Weights of a small transformer language model: a variant of Adam for these matrices.
Each number is 128 + 32 x the weight over its row's rms, rounded and kept within 0 to 255. Layers, rows and columns count from 0. The size above them is the row's rms in percent of the matrix's.

# layer 9 MLP down (transposed), 512x64, rms 0.206, rows 142-194, columns 0-63
size [ 91  88 115 126 113 102  99  85 102  86  97  84  84 114  93  80 111  91  87  97 103  86  95 102 136  94 136 103  98 105 111  84 106  95 129  82 120 107 141  74  95 101  88  83 134 101  88 125 101 105  87  98 100]
[[ 68 121 145 127 105 105 122 101  85 119 135 150 177  98 113 143 114 130 177  50 183  96  99  99 117  95 143  91  98 149 128 141 207 195 104  91 116  81 156 102 100 135 150 151 154 125 156 131  96 187 109  78 126  93 145  85 124 113 165 111 102 139  89 129]
 [122 173 108  50  75 164 101 141 200 144 128 128 180  71 103 111 110 117 131 105 152 146 148 109 124 105 105  92 176 135 107 185 124 164 116 139 111 103 115  89 139 112 165 149 111  56 151 145 180 129 167 165  90 120 172 143 184 173 120  99 133 120 111 109]
 [165 142 135 143 158  81 179 158 111 110 139 158 139 111 187  88 102 129 122  94  58 134 121 165 158 137  96  87  89 117 111 108 103 117 148 119 119  78 125 108 156 180  76 109 220 109 135 151  87  88 154 121 134  66 108 144 161 155  85 164 148  94 110 112]
 [139 154 106 229 115 107 170 187 172  92 102 146 132 107 126 102 146  81 128  82 112 172 106 133  95  65 104  87 118  92  89  97  95 133 170 144 183 181 157 104  92 153 131 116 108 125 122  79 137 140 109 182 153 141 166 143 114 164 136 112 126 149 156 115]
 [ 71 117 114 142 108 139 171 148 114  82 116 163 145  73 107 148 119 144 126 182  92 125 141 105 117 183 190 190 166 131  97 105  57  99  80 140 109 162 130 119  98 128  99 157 106 114 115 121  57 159 161  93  84 154 128 123 151 174 143 150 147  95 112  77]
 [ 97  97 154 129 102 142 114 166 137 118 145 174  82 118 117  62 160 143 162 132 170 136 166 118 152 137 102 146 175 121 128  99 119  85 175  54 128 138 127 119 106  53  84 103  90  85 136  76 109 152 147  85 116 150 102 149 104 160 126 120 150  76  71 185]
 [161 154 111 149 121 183 133  92 140  98 151 116 130 137  73 138 105 121 128 118 171 107  98  73 135 170 149 131 156 112 146  88 174 155 150 121 138 133  77 157 187 141 133 157 178 120 124  84 113  75 121 107  97  49 131 119  81 149 109 109  81 153 160 215]
 [123 136 138  94 110 162 121 119 145 191 140 126 183 109 120 168  84 107 126 107 220  87 132 165 140 118 142 110  87 143  98 135 182 131 172 103 178 141 115 111  70 184 111 173 153 117 116 197 107 128 136 156 110 141 128 104 158 117 102  73 167 168 149 167]
 [117  86 107 134 107 115 165 132  70  95 229  92 161 153 112  82 148 119 125 131 144 126 166 121 131 155 131 181 144 100  96 109  93 161 114 103  40 163 119 155 124 129 139 121 148 133 156 145 160  96  64 154 104 155 137  91 109 147 150 104  93 140 115  54]
 [124  81  89  90 111 130 146 133 107  75 137 113 120  99 104 139 112  91  84 108 126  51 122 136 162 152 136  53  92 126 118 104 121 142 123  68 107 147 158 174  66 106 150 133 125 168 132  91  97 127 170 148  64 163  98 145 130 110 168 109 143  85  67  85]
 [143  46 142 133 112 170 177 129 162 125 135 127 160 128 146 108 182 124  87 170  74 141 128 149 159  99 122 160 125 118  93 126 194 102 127 240 162 118 109 149  69 166  81  69 155  86  95 130 122 128 123 127 116 124 133  99 114 111 148 138 134 110 152 121]
 [144 163 163  67 113 110  64 125 161  77 162  97 145 136 185  67 109 143  99  87 122 114 106 163 139 120 164 142 151 179 124  96 148 163 127 165 147 133 110 188 141 160  86 111 123 205  99 122 141 162 181 130 111  95 141 166 125  91 129  90 176 129 119 151]
 [124 131  87 163 182 192 204 148 125 103 130 100 112 111 145 157 138 176 138 164 153 140  62  73 111 140  93 151 139 118 178 156 163 102  93  76 120 122  91 155 124 120 104 105 122 120  59 155 174 143 143 153 163 111 160 151 141 159 121 118  79 114 186 104]
 [136  79 133 147 123 166 153 118  93 159 152 166 122  47 146 145 102  71 199 134 129 136  99 170  82 117 102 114 165 130 158 120  91 150 164  83 113 105 132 108 144 140 122 148  93 182 104  65 145 130 126 116 176 107 132 142 108 192 100 126 164 106 141  53]
 [165  63  95 164 137 130 146 160 105 133 149 116 102 200 122  88 112 164 106 114 110 118 129 120 147 132  71 154 153 103 129 105  83 102 121 157 162  92 141 130 148 150 166 157 150 137 104 100 139  88 166  87 144  92 131 187 116 159 233 114 151 119  85 180]
 [ 64 139 124  76  88 111  94 109 158 110 120 129 156 136 173  79 139  94 118 193 122  74 154 130 140  94 112 100 113 148  77  99 135 180  98 122 130 160  95 150  91 135  94 101 202 152  59 142 178 111 128 186 142 135 122 122 119 146 160 128 154  75 158 131]
 [155 146 143 151 159  83 182  91 126 176 162 119  98 136 131 126 155 105 113 165 122 138 164 181 174  97 110 108 146 178  52 111 136 136  93  89 101 115  91 158 112 179 155 139  79 128 123  82 129  71  74  92 117 110 117 108 141 153 159 168 138 168 169 179]
 [151 150 128 123 141 165 142 178  91 121  71  94 147 118 123 111  89 135 157 172 163 134 148  74  88 127 145 185 135  83 186 147 124 135 111 142 161  63 126  96 108 150 135 211  89 134 116 151 139 139 128 161 138  86 160 110 150 207  93 126  86 127 135 181]
 [147 110 166 119 115 205 156 101 166  85 133  87 108 111 129  84  78  54 129 161 129  93 141  88 125 150  97  85 111  98 136 165 102 137 178  38 111 153 107 116 138 123 162 126 134 116 128 135 180 123 136 168 104 120 138 137 146 154 138 178 144 191 150  81]
 [108 107 146 131 147 126 195  81  85 144 106 104 173 149  79 126 122 140 141 155 165 104 195 112 115  87 123 109 119 169 105 148 146  57 169  82 215 112 166 159  90 108  86 175 137  95 158 155 137  95 141 121 171 105 112 108 145 169 102 140 106 149 111 115]
 [ 95  88 126 171 134 164 145 113 147 128 135 124 146  85 125 148  40 166 143  27  87 106  76 102 128 166 111 120 144 126 129 134 107 124 145 155 157 160 148 136 124 135 164 143 135  44 194 110 109 136 121 123  97 139 157 179 144 144 154 192 103 104 118 131]
 [ 78 133  77  80 177 115 107 102 116 123 104 118 171 136  89 128 113 130  92  66 162 148  97 128  97 132 145 152 105  99 134 116 166 151  96 126 126 115 154 117 134 121 130 131 155 112  60 145 217  95 106 191 147  90 134 153  72 199 108  68 146 127 132 101]
 [141 105 159  97  92  73 116 158 137  67 158 163 118 179 111 176 163  84  72 138 183 134 180 178  92 117 142 114 152 146  84 129 104 107  74 125 138 134  74 143  99 109  93  95 154  98 105 128 146 146  61 148  86 174 147 107 141 169 134  97 142 136  98 137]
 [177 156 105 160 121 140 195 113 131 134  81 145 174 157 155  96 150 128 144  73 102  76 143 105 173 107 100 113  92 168 130 128  88  99 163  93 167 116 166 102 111 149  90 174 144 158 130 107 118 163 127  68 148 135 157 166 117  98 128  91 176 168  55 104]
 [161 159 123 104 151 141 127 171 195 110  98 128  99 105  82 154 106 155  97  88  94 134 193 166 110 124  95 140  68 112 105 202 123 191 127 123 100 141 146 112 122 104 119 183 162 125 150 109 107 117  72 162 146 130  76  86 159 166 152 118  85 123 146 174]
 [145 127  86 113 154 164 182 139 123 175 129 143 174 183 178 170 123 125 150 103  99 150 135 144 123 107 107 128 135 152 156  86 176 112 112  70 103 119 119  69 226 127 150  34 122 145 143 144 106 116 166 108 149 132 123 154  83 101 127 103 152 135 159 104]
 [101 117 143 222 136 159 122 121 154 108 122 127 116 123  63 145 127 110 147  97 110 146  91 145 123  85  97  89 142 127 109 130 107 158 150  79 129 153  53  88 158 108 185 102  87 191 151  94  80  90 103 174 121 158 109 163 110 123  79 118 174 116 154 107]
 [147  60  83 109  98  91 131 152 127 119 156 169 114  97 157 174 150 139 187 136 118 152 136 130  91 172 151 144 154 199 155 119  87  59  97 105 144 130 111  52 155 146 140 149 141  83 176 158 132  72 112 155 135 159 122  94 121 184 144 103 107 135 156 109]
 [152 112 105 109  65 114 114 101  80 128 149 204 144 105  93 106  87  87  55 136 109 149 193 114 132  99 208 130  86 137 143 101 151  98 154 119 140 162 148 109 129 106  96 143 118 185 134 125 165 122 156 112 119  61 165 101 130 131 131  71 106 119 147  92]
 [ 91 112 129 163 121 209 144  91  86 129 166  90 143 130 142 158 117 128  95 184 113 131  97  89 127 182 109 162 162 118 154  83 118  90 136  56 168  84 121 111 147 137 150  62 192 112 119 141 108 123 144 182  94 111 154  88 127 169 139 121 107 146 155 170]
 [168 106  98 109 106 190  96 141  93 171 138 132 164 113 166 143 116  98 128 182 179 119 181 140 167 144 119 111 167  75 110 140  80 137 139 152 154 134 104 143 120 197 110 148  89 150 146 147  74 144 176 114 108 109 140 132 165 198 135 103 200 155  94 150]
 [ 61 151 135 127  88 131 147 154  96  54 137 121 149  75 145 103  92 146 127 109 132 179 108 104 117 134 133 141 100 139  99 133 134  98 102 156 123 147  96 123 144  80 172 110 176 160  80 160 191 149 117 193  93 129 155 127 118 182 188  55 104 124 102 135]
 [166 155 164 201 177 157 145 125 117 164 130 133 104 155 154 139 109 180 145 107 109 121 157 225 132 120 146 120 143 196 128 100 116 175 141 152 103 115 100 164 160 146 128 144 120  99 163 189  64  96 104  78 112 175 123 101 136 104 137 132 128 170 153 162]
 [174 121 185 125 106  84 135 126 151 186  97 108 110 142 147  85 128 136 130 162 151 136  80 114 135  82 218 109 140 152 123 159 158  72 159 107 128 141 169 157 145 179  95 149 141 129 119 159  93  77 121 111  79 171 117 168 127 128 112  95 126 195 154 180]
 [ 78  44 187 181 118 127 105 177 119 131 135 113 110 117 183 102 126 121 139 141 124 156 101  74 104 148 122  90 174 145 147 124 101  74 121  45 133 140 126 132 138 169  85 146  57 141 124 136 159  62 105 142 119 142 119 170 141  98 132 140 128 153 160  96]
 [111  98  88 109 122  94  98 113 130 102 141 156 153  66 179  61 133 123 103  91 135 110 180 165 124 107  78 146 108 112 147 134 111 104 142 110  66  98 129 118 137 149 191  98 151 121  92 172 105 123 102 201 114  93 168 193 156 177 131 128 113 108 117  76]
 [133 133  92  29 169 101 114 104 130 115 144 149 126 189 158 137 144 167 156 134 142 119 159 173 138 100  97 130 204 127  91 150  98  51  90 105 116 131 136 116 142 175 117 160 146 162 161 130 124  64 162 176 143 173 172 102 115 147 146  89 137 128 117 128]
 [151  98 129 140  68 112 146 152 162 129 184 103  60 132  68 152 154 219  96 147 102 108 130  96 148 128 155 116 133 118 136 118 137  92 111 191 136 122 113  66 143 163 137  98  80 112 100 117  91 100 118 150 151 189 139 128 125 213 124 107 146 135 146 110]
 [125  99  66 143 159  82 128 143 109 184 152 161  98 190 173 137 124  86 103  86  90 104  89  96 162 136 172 116 127 107 133  90 109 112 177 148 114 180 148 118 124 134 154 126  91 157 159 166  60 105 136 122 122 145 115  44 108 110 103 165 101 111  82 155]
 [150 127 140 194 176 120 135 119 165 130 103 101 146 210  99  72 140 122 159 120 144 141 108  96  97 115 126 112 138 136 105 141 129 131 138 164 176 119  94  94  95 107 124 145 158  87 177 128 196 143  86 195 127 154 134 100 142 187  94  97 120  68 178 165]
 [126 179 147  72 136 143 136 163 161 140  81 173  95 168 102 136 123 158 118 119 192 105 129 150  88  75 134 135 172 156 189 103 140 138  75 144 164 118 159  68 174 125 135 163  85  93 166  83 176 105 152 148 104 139 112 156 151 162 147 160 119 121  73 117]
 [163 146  94 107 153 127 135  95 101 156 191  95 150 140 148 133 110 134 120 143 126 158 156 149 120 128 186  93 121 148 102 128 133 220  83 110  77  72 122 100 151 180 143 107 160 108 119 114  88  95 132 102 132 160 121 147 146 143 196 119  30 131 148 166]
 [ 93 110 126  91 142 146  86 149 111 136 158 127 163 139  50 157 174 144 105 157 107 152 153 145 131  79 163 150 120  90 106 150  96 153 145 154 105 142 128  69 149 115 140 129 162 171  96  79 154 126  83  57 143 163 105 124  87  65 176 141 194  90 147 117]
 [112 124 149 147 170 125 156 153 114 145 104 103 168  91 130 158  65 174 200 193 147 141 115 111 147 128 156 194 129  58 198 140 155 123 109  89  70 116 112 141 102 116 110 106  88 172 127 115 190 146  96 134 162 142  96 160  88 127 119 129 154 111 107 137]
 [133 168  95 131 173 126 112 173  96 170  83 117  76  86 146 106 116  67 120 176  94 135 136 224 149 180 162 134 168 122  98 162 118  78 123 125 129 111 176 126 143 156 115 115 145 158 177 172 124 166 137 135 129 182  95 152 117  91 131 134 149 168 145  93]
 [155 111 111 121 121 157 102 180 135 165 139 174  80 123 169 152  91 129  99 221 147 122 123  80 103 155 149 115 112  84 202  93 127 137 121 112 146 109 124 156 126 109 147 130  82 136  94  97 148 174 139 133 123 209 137 105 133  96 131 107 156 152 156 212]
 [109  93 119  89  69  85 120 107 161 168 136 149 146 156 106 122 189 174  93 110 141 136 135  94  80 110 150 157  90  90 142 151 153  97  54 103 174 113  86  86  94 101 136 156 136 122 152  83 165 162 165 124 167 180 141  65 115 140 155  90 117 132 165 127]
 [122 166 137 136  88 127 142 176 147 149 110 173 188 131 167 107  62 159 165  89 104 137 111 226 132 141  55 123 115 137  94  68 143 104 162 111 119 111 103 112 139 154 113 109 151 130  92 154 141 124 197 101 149 128  97 158 159 165 150 115 141  95 123  84]
 [108 121 192 135 115 110 139 120 102  91 131 125 134 104 125  73 100 157 162 113 130 160 133 100 163  97  49 132 159 175  83 142 118 143 101 135 164  91 146 108 150 116 150 135  77 151 151 134  64 136  89 182  68 117 115 195 133 166 117 152  73 156 180  98]
 [ 63 182  96 130 111 160 149 153  68 140 121 167  77 163 157 143 140 120  91 194 109 122  86 171 108 130  95  94 144  85 121 123  69 103 166  79 149 126 100 109 170 103  73 162 177 169 132 115 107 128 133 155 101  88 106 111 151 134 170  89 137 112 157 109]
 [123 123 110 133 152 156  65 129 125  89 152 139  81 158  94 158 176 152  99 151 104 152 185  80  72 150  93 104 182 124 101 136  83 137 123 135 163  88  78  87 150 117 145 117 184 102 133 170  66 150 112 162 105 154  86 185 100 152 174 147 111 115 115 136]
 [108 109  92 217  71 146 140 165  57 136 124 150  82 180 155 191 159 137 165  98 102  93 138  91 106 108 146 135 129 119 164 138 133 196 138 103 116 147 118 158 186 130 119 110 128 113 140  97  96 125 162 125 156 167 137 138 216 128 129 105 113 144 148 129]
 [110 125 113 121 122 132 148 137 148 191 173 111 157 144  95  90 134 172 140 144 165 129 198 160 127 229 165 145 129 125 167 179 169 129 176  99  95 140 122 117  88 157 155 156 163 112 113 158 123  86 152 201 151 111 156 118 123 173 122 141 103  87  99 157]]
# layer 9 MLP up, 512x64, rms 0.206, rows 143-194, columns 0-63
size [ 92 111 110 114 103  95  97 106  93 104  95  82 113  92  85 116  96  89  96  99  90  97  98 120 102 110  99  97  96 115  99  97 105 124  83 116 108  90  78  95 111  93  84 113 103  99 126 100 108  94  98  94]
[[121  95 102 156 139  67 147 150 125 169 115 147 112 196  98 100 147 129 148 124 119 146 105 105  78 101 130 119 118 204 153  73  95 119 129 130 107 177 120 108 164 163 171 116 110 173 163 169 115 132 129 107 220 131  94 144 189  92 146 148  82 148 133 166]
 [ 89 121 102 155  46 110 167 132 137 151  90 146 171 135 122  76 165 176 137 143  43 125 108  67 166 174  99 136 153 103 150 131 151 128 150 132 180 145 109 172 116  93 151 141 122 107 175 168 109 125 117  89 128 131 125  93 144 115 111 103  72 101 101  68]
 [105  96 162 150 157 125 156 131 114 138  60  83  77 113 190 150 111  81 123 132 151 105 110 102 120 142 112  59 155 104  89 159 149 101 171 160 114 152 141 134 154 102 127  94 111 133 117 169  65 147 106  61 119 132 122 118  69 125  74 185  86 140 107  86]
 [125 103 117 156 111 147 110 128 159  80 101 100  72  83 187 108 192  55 114 128 134 159 130 106 115 154 147  67 119 117 148 130 195 138 137 125 127 174 182 120 103  75 157  64 134 115 163 123 115 122  79  77 162  80  98 121 107  98 102 133 124 101 127 147]
 [102 129 143 141 127  94 128 169 153 133 138 155  88 122 140 140 114 140 153 159 135  69 182 121 115 178 116  81 119 102  85 147 123 112 218  85 134 128 126 200 101 133 173 101  75 200 143 158 107 125 125 113  81 138 106 140  98  58  85 147 100  91 125 131]
 [ 82  97 118 148 160  83 150  86 160 154 164 101  52 105 120 133 135 105  95 156 127  69 136 114 141 148 107 111 113  65 107 117 149 101  49 133 145 127 160 115 174  72 167 134 162  99 182 163 132 155 127  99 136 107 112 125  57 128 117 177 157 139 125 170]
 [103 110 147 142 103  54 135 121  83 125 152 135 103  74 133  88 154 130 110 150 168 141  62 127 133 131 117 159  90 112 155 109 170 100 136 120 189 142 126 117  74 136 122  89 122 125 131 135 116  87 110 139  83 139  75 126   0 108 145 150 136 125 156  99]
 [ 98 120  63 154  99  93 166 144 124 164 103 128 164 171 129 117 107 108 154 151  59  78 118 158 108 131 184 137 177  95  87 140 116 137 183 125 141 130 117 122 140 158 110 129 141 180 172 228  99 126 119  90  94 114 105 175 169 125 104 126 135  94 107  94]
 [ 61 187 155 133  93 151 147 161 121 121 150 138 166 157 155  62 189  96 120 155 114 149  69 134  82 146 110 114 155 179 102 139 101 142 121 132 152 100 164 126 121 138  88 120 119 124  93 166 107 110 153  97 209  75  99 155  74  90 146 125 123 131 166  94]
 [120 128 151 151 152 127 126 174 162  86 118 113 127 218 142 126 124  63  94 103 180 153  57  91 165 143 115 141 115  99 122 121 102 176  98 152 128 166 116 139 125 152  98 101 148 167 161 118  91 134  91  95 139 127 104  85  90 147 138 121  67 133 108 214]
 [104  94  65 120 131 126 187 138 116 152  79 149  44 136 122 103 128  81 130 110 125 161 151  88  69 124 144 138 145 149 123 134 137  85 107 135 108 169 156  71  88 114 206 154 175  89 179 181  92 110 147 103 151 114 117  89 115 126 149 147 109  94 141 151]
 [167 122 115 116  91  78  90 162 181 147  90 138  97 142 117  95 126  83 123  94 104 154 196 152 153  88 156 115 130 121 158  87 114 132 173 141 132 111 173 162 137 102 179 141 110 111 167 112 119 132  86 105  60 113 118 101 132 144 153 193 190  97  60 139]
 [ 99 137 156 173  85 138 174 121 155 181  95  77 180 140 113  94 142  98 104 148 103  75 112 106 126 150 118  90 152 108  96 114 133 175 179 135 213 137 148  97 132 150 101 159  68 135 114 156  75 103 103  83  97 184 139 153 124  84 124  94 102 119 148 113]
 [ 78 157 134 102 156 125 166  82 207 124  68 150 119  88 171 135 162 103  98 131 127  90  87  81 123 168 152 106 135  82 120 116 154 156 218 158 129 188 103 111  97 120 111 128 115 110 164 120  65 148 165 160 158 105 128 126  88 111 109 128 146 145 120  99]
 [133 123  86 102 152 149 148 200 126 107 164 128  73 131 146 156  80 125 143  56 174 133  40  82 142 117 155 135 197 115 128 148 142 113 125 161  96 125 147  84 148 178 123  78 141 126 185 129 105 122 168  88 161 137 132 113 155 144 118 158  97 155 131 172]
 [ 84 154  92 128 145 174 139 152 166 139 127 101 109 105 178 111 137 120  87 103 116 101 110 123 131 117 134  53 146  64 143 119  97 128 176 145 121 142 122 150  84 142 148 118 136 137 185 120  63 120  60  86 151  75  81 167 106 131  46 143 163 104 153 115]
 [ 98 140 120 139 114 100 135 191 143 131  73 135  92 129 115 145 149 106 154 193 107 120 124  87  97 135 185 130 125  50 238 103 142 136  79 131 156 112 159 131 128 115 148 151 121 182 170 168 140 147 142 143 117  87 142 105 106 106 119 120 131 101 122 202]
 [ 90 152 125 122 164 116 163 103 163 176 194 135 136 193 107 126 165 125  84  96 102 113 126 114  95 198 125 139  92 141  49 112 164  91 130 105 137 147 128 122 128  79 141  80 146 124 149 149 142 141 123 120  70 113 133 178  97  42 117 159 134 172 123 119]
 [ 61 128 116 140 125 137 200 166 127  57 167 148 149 110 209 132 100 102 113  92 109 120 107 116 109 110 163 146  87 139 145  80 166 146 109 185 145 194 136 110 127 160 123 144 114 150 131 115 136  98 137 106  93 164  92 118  95 113  53 107 115 100  79 139]
 [ 59 138 131 181  90 135  85 183 178 138 158 127 146 158 118 100 187 136 146 164 110 135 107  87 122 194  89 134 166 148 152 117 106 159 182 185 172 134 146 160 149 123 133 116  90 154 125 138 148  82 109 165 114 151  83 165  77 148 115  99  83  97 105 130]
 [124 145 121 127 111 103 176 126 182 120 103 112 138 116 145 155 194 131 107 156  90  87 105 128 173 114  67 106  91  99  94 102 136  83 176 164 157 114 179  71  98 172 132 171 128 161 121 135 180 116 126 156  66 144  67 128 118  81 116 151 101 173  91 141]
 [163  92  63 161 102 115 145 135 148 150  71  94 112 146 158  97 102 143 127  75  76 135 137 169 142 111  88 144 186 107  85 152 156 132 137 123 170 101 186 135 150 146 122  60 112 113  95 163 106 111 125 125  70 114  68 146  96 109  76 122 157  88 140 172]
 [112  52 108 165 155 109 140 136 126 184  72 133  62  96 160 147 161 142 111 126  77 102 146 148 103 111 150  71  91  82 136  84 151 146 159 121 114 156 151 107 122  75 190 113 146 158 132 117 110 138  76 101 113 131  84  66  70 106 131 142 109  89 125 130]
 [148  63 159 175 183  95 145 151 132 141 131 112 143  72 154  86 158  68 122 119 120 125 150  68 156 174 138 110 112 139 145 141 135 111 124 153 161 133 182 174 119 130 193  63 112 151 118 108 113 122 136 151 134  66  74  61 119 124 109 178  97 119 131 152]
 [132 108  71 116 181 161 152 138  90 154 123 140 147 162 150 124 111  64 100 127 105 117  79 121 178 185 136 148 103 133  66  96  99 156 153 199 144 153 126 116  66  91 134 142  92 170 120 165 116 157  68 143 173 106 117 148  87 120 114 190 142 109 126 146]
 [173 146 152 199 125 111 178 172 162 149 122 108 151 195 156 154 132  90 112 130  80  78  87  83 144 132  89 156 107 133  71 125 133 107 137  82 130 169 127 149  96 177 144 109 100 184 137 157  96 129  89 127 109 111 108 163 158  91  61 151 141  89 137 108]
 [112 131 118  84 150 161 146 108 174 146 124 158 124 163 139  62 209 126  97 155 129  98 102 122 172 165 111  67 141  83  87 107 122 129 149 133 204 107 187 167 101 147  69 112  87 137  79 162  85 165 145 111 118  99 105 139 107 120 100 130 161 102 128 135]
 [ 93 102 155 181  77 113 138 132 124 177 162 162  70 156 153  99 130 128 138 157  85  83 137  85  91 115  92  69 199  93  92 155  99  97 150 119 119 138  93  93 108 148 157 124  86  98 113 154  81  75 139 105 126 111  71 159 130 150 134 178 139 105 111  96]
 [ 36 128 131 134  97 137 175 143 107 136 128 103 124 120 183 152  99 134  74 171 136 110 100 121 140 147 160 138 136  51 160 112 165  93 111  98 174 120 133  87  98 154 151  62  99 155 148 136 130 118  90 129  87  59 130  83  85 117 103  99  98 146 166 159]
 [142 136  51 144 146 116 173 128 112 112 112 108 148 170 142  93  87 126 118 104  81 146 152 124  94 158 159 132 109 131  70 152 137 122 169 149 154 120 164  93 127 136 144  62 105 194  88 208  74 139 100  99 175 121 107 127 106 140  71 145 151  69 114 147]
 [178  80 115 162 138  70 183 142  79 135  72 107  89 139 146 147 119 128  62 124  90  92  89 111 135 153 113 104 127  74 133 162 178 112 105 159 127 155  89 111 120 120  89 183 120 141 164 136 112  89 124 163 117  77 123  80 140  86 123 192 171 103 125 116]
 [ 96  68  80 161 138 142 168 159 117 124  85 119 166 134 175  73 168 117  96  64 144 151 159  82 117 191 187 166 109 113  77 168 147 148 156  99 142 103 151 166 123 114 130 102 105 107 138 156  92 128 173  82 167 135  99  68 150 115 106 151 129 118 138 120]
 [ 99 174  82 160 159 134 149 108 152 117  64  82 123 231 105 112 137 127 143 114 139  65 108 116 178 131  88 134 120 121 141 128 121 129 110 106 135 185 144 140  53  61 124  89 123 172 164 137 105 124 116 104 133 128 140 139 131 110 119 170 126  48 127 139]
 [123 104  84 162 120 107  99 208 143 160  99 175 153 113 141 100 110  57 162 116 116 105 117 153 152 151  72 103 112 140  91  94 171 130  96 118 204 187 157 128 105 148 131 106  98 144 160 151 133 131  88 103 164 121 116 105  90 105 136 180  82 175 115  93]
 [157  88  99 104 123 120 158 134  92 126 124 142 167 195 145 168 127 163 151 188 100 136  70 124  93 141 133 144 123 137 111  62 140 151 142  84 139 133 160 143 134 133 135 141  76 122 141 141  66 107 133   0 139 147  85 126 120 168 125 109 153 146 158 123]
 [141 143 129 164 139 111 169 147 103 148 165 103  85 112 140 187 112  77  56 120 137 131 138  98 128 155 172  74 104 167 158 101 192  95 114 163 146 159 125  88  79  94 143 101 122 159 183 142 128 159  79 100 129  78 114  89 118 146 113 172  84 142  99  83]
 [ 88 143  99 144  74 137 147 158 185 174 139 175  96 113 157 127  76  79 102  47 137 147 147 105 129 117 139  83 168  69 148  96  82 114 142 156 149 150 144 106 123 141  66 105 190 143 157 144  98 139 166 117 104 105  87 169 123 115 116 117 100 103 103 176]
 [121 115 131 144 161  71 138 152 141 198 107 121  76 123 183 176 112  84 121  63 105  97  49  71 123 130 106 105 141 149 116 111 160 120 130 196 157 134 154 109  81  86 168 148 145 158 148 150 127  65  88 123 172 112 108 126  96 102 120 109 125 139 119 141]
 [134  81  79 132  97 133 151 159  82 125 154 152  74 119 139 126  93 150 130 121 134 117 194 124 158 197  86 106 172 133  72 146 200 104 133 119 125 133 120  94 177 140 141  87  82 193 142 129 103 161 144 142 163 136 108 133 133  74 128 128 139 204 167 115]
 [113 133  84 166 162 117 101 141 148 154 131 101  87 169  97 120 190 112 166  88 114 153 155 113 145 163 150  89 106 130  88 115 146  93 177 135 170  41 133  65  88 138 142  94 123 183 145 135 139  96 154 162 114 105  84 143 123  47  88 112 154 120 138 120]
 [109 120 116 167 185  62 167 137 154 145 111  96 131 180 149 177 171 141  86 169 115 123  94  74 149 142  99 166 154 121 132 170 115  87 174 185 152 159 148 135 128  84 120  87 122 146 151 129  92 129  96 116 188 142 149 141  71 133 111 178 142  91 100 176]
 [ 90 159 133 113 116 136 117  97 176 150  75 113  92 124 173  91 125  97  96  95 162  94  64  88 130  92 104 123 124 159 131 132 118 126  83 151 117 181 203 160  54  74 154 128 151  98 182 145 148 106 142 132 139  98 133 153 100  89  99  84 126 132  89  86]
 [120 156  51 143 109 118 106 117 163 114 128  79 137 162 156 127 150  87  94  87 120  79 112 136 121 112 112 135 127 121 130 183 140 177 175 187 134 154 180  29 101 149 142 123 177 126 174 131 148 105 142 150 111 116 143 104 101 139 128  65 127 174 169 166]
 [143 184  95 170 125 121 148 212 193 164 174 144 106 112 143 148 116  74 102  84  95 128 135 102 124 152  98 128 193  95 150 128 101  94  83 107 154 137  97 142 106 122 150  74 120 136 153 124  84 172 127 103 143 105 130 161 127  82  48 149 111 137 148 158]
 [ 96 128 130 170 143  43 111  94 134  91 111 121 115  91 139  40 124 109 153 110 101  97 150 146 170 185  64 107 157 174  49  97 147  81 130 128 118 115 138 116 113 116 121 124  80 144 185 119 138 112  74 138 135  95 112  90 114  92 109 155 105 138 128 108]
 [ 82 105 101 114 132 108 135 135 172 128  90  88 129 113 131  99 177 106  79 107 137  61 150 112 138 108 143 161 154 138 133 145 104 124 155 172 109 101 146 168 106 154 145  55 126 155 166 143 140  40 102 138 129  46  83 160  88 177  80 154 120 115 105 132]
 [108 156 149 184 127  89 146 192 134 172  85 109 137 109  71 142 145 121 130 134  98 126 140 123 161 179 110 105 121  81 135 132 120 167 150 125 140 119  91 160 120 139 101  50 119 177 142 177  50 148 121 103  99 129 110  77 106 102  99 172 105  64 131  83]
 [108  69 124 181 105 136  96 147 123 171 100 139 137 153 136  99 164 125 106 132 128 131 148  94 173 182 135  95 101  52 143  93 138 131 164 188 159 134 161  31 142 106 123  74 130 140  55 144 120 145 127 107 113 152 121  98  65 143 124 161 143 118 101 108]
 [107  63 129 148 157  99 136 152 150 155 129 158 194 114 108 144 164  87 164 121 105 102 161 123 123 120 139 131 140 122 121 130 151 104  87 146 112 113 211 108 118 140 166  93  72 153 134 153 121  67  92 120 146 143  66  46  76 116 111 122  99 138 189 166]
 [102 109 147 134 131 151 154 108 186 154 149  96 140 168 150  92  99 126 115 119 120 141 103  94 130 188  77 160 154 136 153 155 236 123  74 154 187 117 163 112 121 110  97 147 142 126 172 166 143 118 111 141 119  97 124 128 133  18 132 113 131 126 102 109]
 [112 137 126 181 136 114 104 124 143 207  72  86 128 152 127  24 165 129 106 119 112 172 143 150 150 159 121  56 130 129 119 130 131 140  86 128 134 112 106 120  80 159 141  77  78 105 155 132  72 131 138  97 125  75 112 135  92 100 137 143 151 109 156 185]
 [160  62 103 112  54 120 141 140 172 188 148  84 146 199 120 122 128 121 165 155 142 143  55 127 117 130 136 140 126 139 126  99 131 157 144 124 138 170 160  93  85 134 153  61 141 136 105 166 101 123 121  81 103 126 108 156  91  81 111 182 170 151  80 119]]